{"positions": "alibi", "init_std_up": 0.0603, "max_grad_norm": 0.5, "schedule": "wsd", "batch_tokens": [16384, 32768, 49152]}
Each number is 500 + 50 x the weight over its row's rms, rounded and kept within 0 to 999. Layers, rows and columns count from 0. Numbers have three digits each. The size before them is the row's rms in percent of the matrix's.

# q: layer 4 attention query, 128x128, rms 0.0501, rows 0-19, columns 0-63
# k: layer 4 attention key, 128x128, rms 0.0423, rows 0-19, columns 0-63
q0 118:457529513536443449460502606513522439406472584336409489378561535437535555459496551555509508432483528505615544491500409540515409464527546539465466476502474494453536560538526414541529495539506447
k0 109:535485525509462374551505514584527437482418568511535554505592465485509450549512504590580425431497470497525526540548638490568480460570532462443505417534538515454503553510507514492455501573486519
q1 109:486490518540481475565529453505535468404492561556475333523380549586481531476488553514514395491511527463553587542449523504467535489541470492520483484511582538423565481442504435492550514498398424
k1 107:481489354489481458458432491502489523448474498497520480532450550447518610516478477471501522440651438501504560509440514557568425500499488497538501467475509473581610441429485572588534606505463464
q2 123:442436626497567423496499569524464478545452598417473495471511395515452453486533571591566470540509514617538504479563465436489520504449492540469512479492524594465529508577547459472437464486560503
k2 112:406516494492505452528482576519551424529517460471462494462536573564495463606431421436548475539514460429493510427482552556438357445568521451458477539497399574491503438572575511445552506523500453
q3 126:604530426507495509464554516546572395449450505446468464537532494505469423587447504511517506462530414522533528522400511579452568435528545475585447446461450351504449499472565544525472490512404429
k3 111:571551440535485496456561502572462424474409506506487465419538524444451508547500475501470502516424535561530537489476458522516587357583517444466545575556551400570519512450556566453520479493485493
q4 140:423499553491443449447516438513448545522495514471581506465588367485510523487462501516508479408487506555554503429537484478495457563495508635474444476565508490539447527583483462546517510509540508
k4 116:463560488510519442432475548479549536486504454624437526466602421484525481442524450597482441511428489467533492447446457525553433553411511521461483543507536516415461542509511528552493538458475525
q5 126:431506526615487455373496470490477446520554515556527477504503430455503474528488572425569451544515543488401580395492502454530513544441520484446494519404620459505430491555476468540555447469467493
k5 109:535509495552569577491451556493480515466547473559473496443567565445422455512464505501531489473574390539506529413569494477443584523461513463515463471467562458473467424440515438542472476484555564
q6 118:512454517512443477613464471484543375523530498473492586440433541465495545509505541472526566562539451525481516428512471480515556372445496484518463605495479443554433584545459535402441452475481554
k6 118:546494539569510439457483504476466395479436485535528541449468567458540482545470529483543549464492571463440515484599471499466604534483468509598507459522426513479567527513486483602476567478410465
q7 128:495438471525468562430500478512516504478488519498497411443425562556412456493596544530362535531516552533544492588524459475511594469420489418489512528550548567479509510583518588451556505469495488
k7 110:546512504461490498468491546470490512528500512429458486439439453567474481489549454445453483585637505448458477461521476546542439494514461347460533471590562460475483516535495469518474527460501487
q8 114:456492482507459571440557429514580551516471361516475507523483465425543555450531561504452510428476539390419512511489492512492486421589524489579476500488462475460486527505484511480417475501418497
k8 107:521545465473540535507627524489592505515461501437509555562495533523473503546466483541501631498565430531455473488590583527551527557580574554513544588470485466560487463371492537426558560413437402
q9 126:453475458504491506578535525597431509483518475438466456483577471524495417477540529605509487451477551527472502426537518468547472585463488560519521496594601539495470475489431472448548514485482444
k9 109:469515481469515512539493553525557521422594543452587482403554442579384462525549492560455596460477596433467496543501441516551479559428368568487517472533492477479522494588494522513529471565499578
q10 114:525476540570510471436599469549517434582401419510435622481546460470508516444479468517491563521494577549534447477541514521544511424515605464525504500466447431548504524485510542499512462561484468
k10 107:525532440528457444523532494489483520531460488506526586451536504560532536499587505486490529465481399446512438476606458578505577459593511489496537562417528430525414496492489480441436536475523577
q11 111:435510550494514481399443513476501472511530507477389476440540505568460529563521542468574488568487494535487542419464517465423430510591483590557510430455658527486388497505496521481498485515473488
k11 104:442456543574387464510492539440530378624463425516439519522540476466541467543442530515465412498521430472479440440546490542531581500511453523493409483490418604502502458500531488572523492440567496
q12 118:510520566591571460577495502556581466497574498432490605482516473524428493477489543494522521541544616537415509481453521443502576486445485497498492499567528561399554406434386491497520485518578528
k12 113:483455539430537490518482529441516455460569506480503510448560574435459510584558495473505515436525496412517476498468522438641540546448534487534522640472540484434545511608446493438385536504423468
q13 137:429513524473539469479504585445536490568409492513490629504432479483509457473583464546493514499570532527508423525516466504471464434474503446453565431525503540434441425580472480510525486558640532
k13 125:497547465475495510478473545527523510562479593488484551488455483546451504519548503478466542565509509515433388569631430521576516432499561526539492433432530650382488490531529451432462536442610612
q14 127:492501471542474479443504486390483468506455487463429567470564540459505550453501499500540506473534520500498424501464514469479485493581476582493509480513438566458402464426409536524453555540488549
k14 110:499412480564494513519434544387477477529490542520365535498496413495482612453519474516632469629510526452621446554479549511558535495519514543512565438550463453452449469460415487516512617530501501
q15 138:511511484462495562514467465485507515394397526468460536490560489480488486498539428442512464440459502475506430548453593511494467579573524655437496494493519521460516618569547418501535521566501483
k15 116:466508511499542539561489426373491483437545441457470497454571507511502468474482492490460456431483502504599432495509492473553344507584526610461464509522444506550533611594508476535509524582462514
q16 123:544569523492452534433516606479440376422457467547487462376436490490416517546487512401582401527499464612550413469481519511453491482582558503547461451479489527486475518511547454513526632516444523
k16 110:516598506567458474472467582474534488446472594583461503441445533477480504622531505615511451475529504451501496529515510449439485488506542587421505512529484497508508479599613522587530433468499419
q17 122:526434515530491501604409489382513421494464483466476542565500580448556477452420569462550539467548539442440415552564563476453494458550432561510487487465466546496497531476445508521442522512483499
k17 112:401448475518494450546509476414466378481482447511350509364507540492551590460488480468517472497501520478413519488432553399528553558515473565558543503547432506521558544461510562427545494589437516
q18 146:470491457503475489533439446492559499511488431475472586446581490446522502462475504587507445583405473486520478469513583427585432457542476621498547521530543469449418461508492465502563570554486516
k18 125:461514536534572485515483487495504485520522436415436542512514549526520470485534478526446504496369430535574522515533497559532453459532543592562488550555426483471413515461522519563553506536459539
q19 121:455530498413429506528558498420601448481512532442518539528492442507482502532475490506572521378469462591445456433478577511502519623557522558467462478443465526446515381581484419439406544568477437
k19 112:438424474320485579524492564418504517460545519500531531512530486518428479599527559515530560491514546439490522511445488500486525544536543542494445482430536550494512543499482535563453488342496422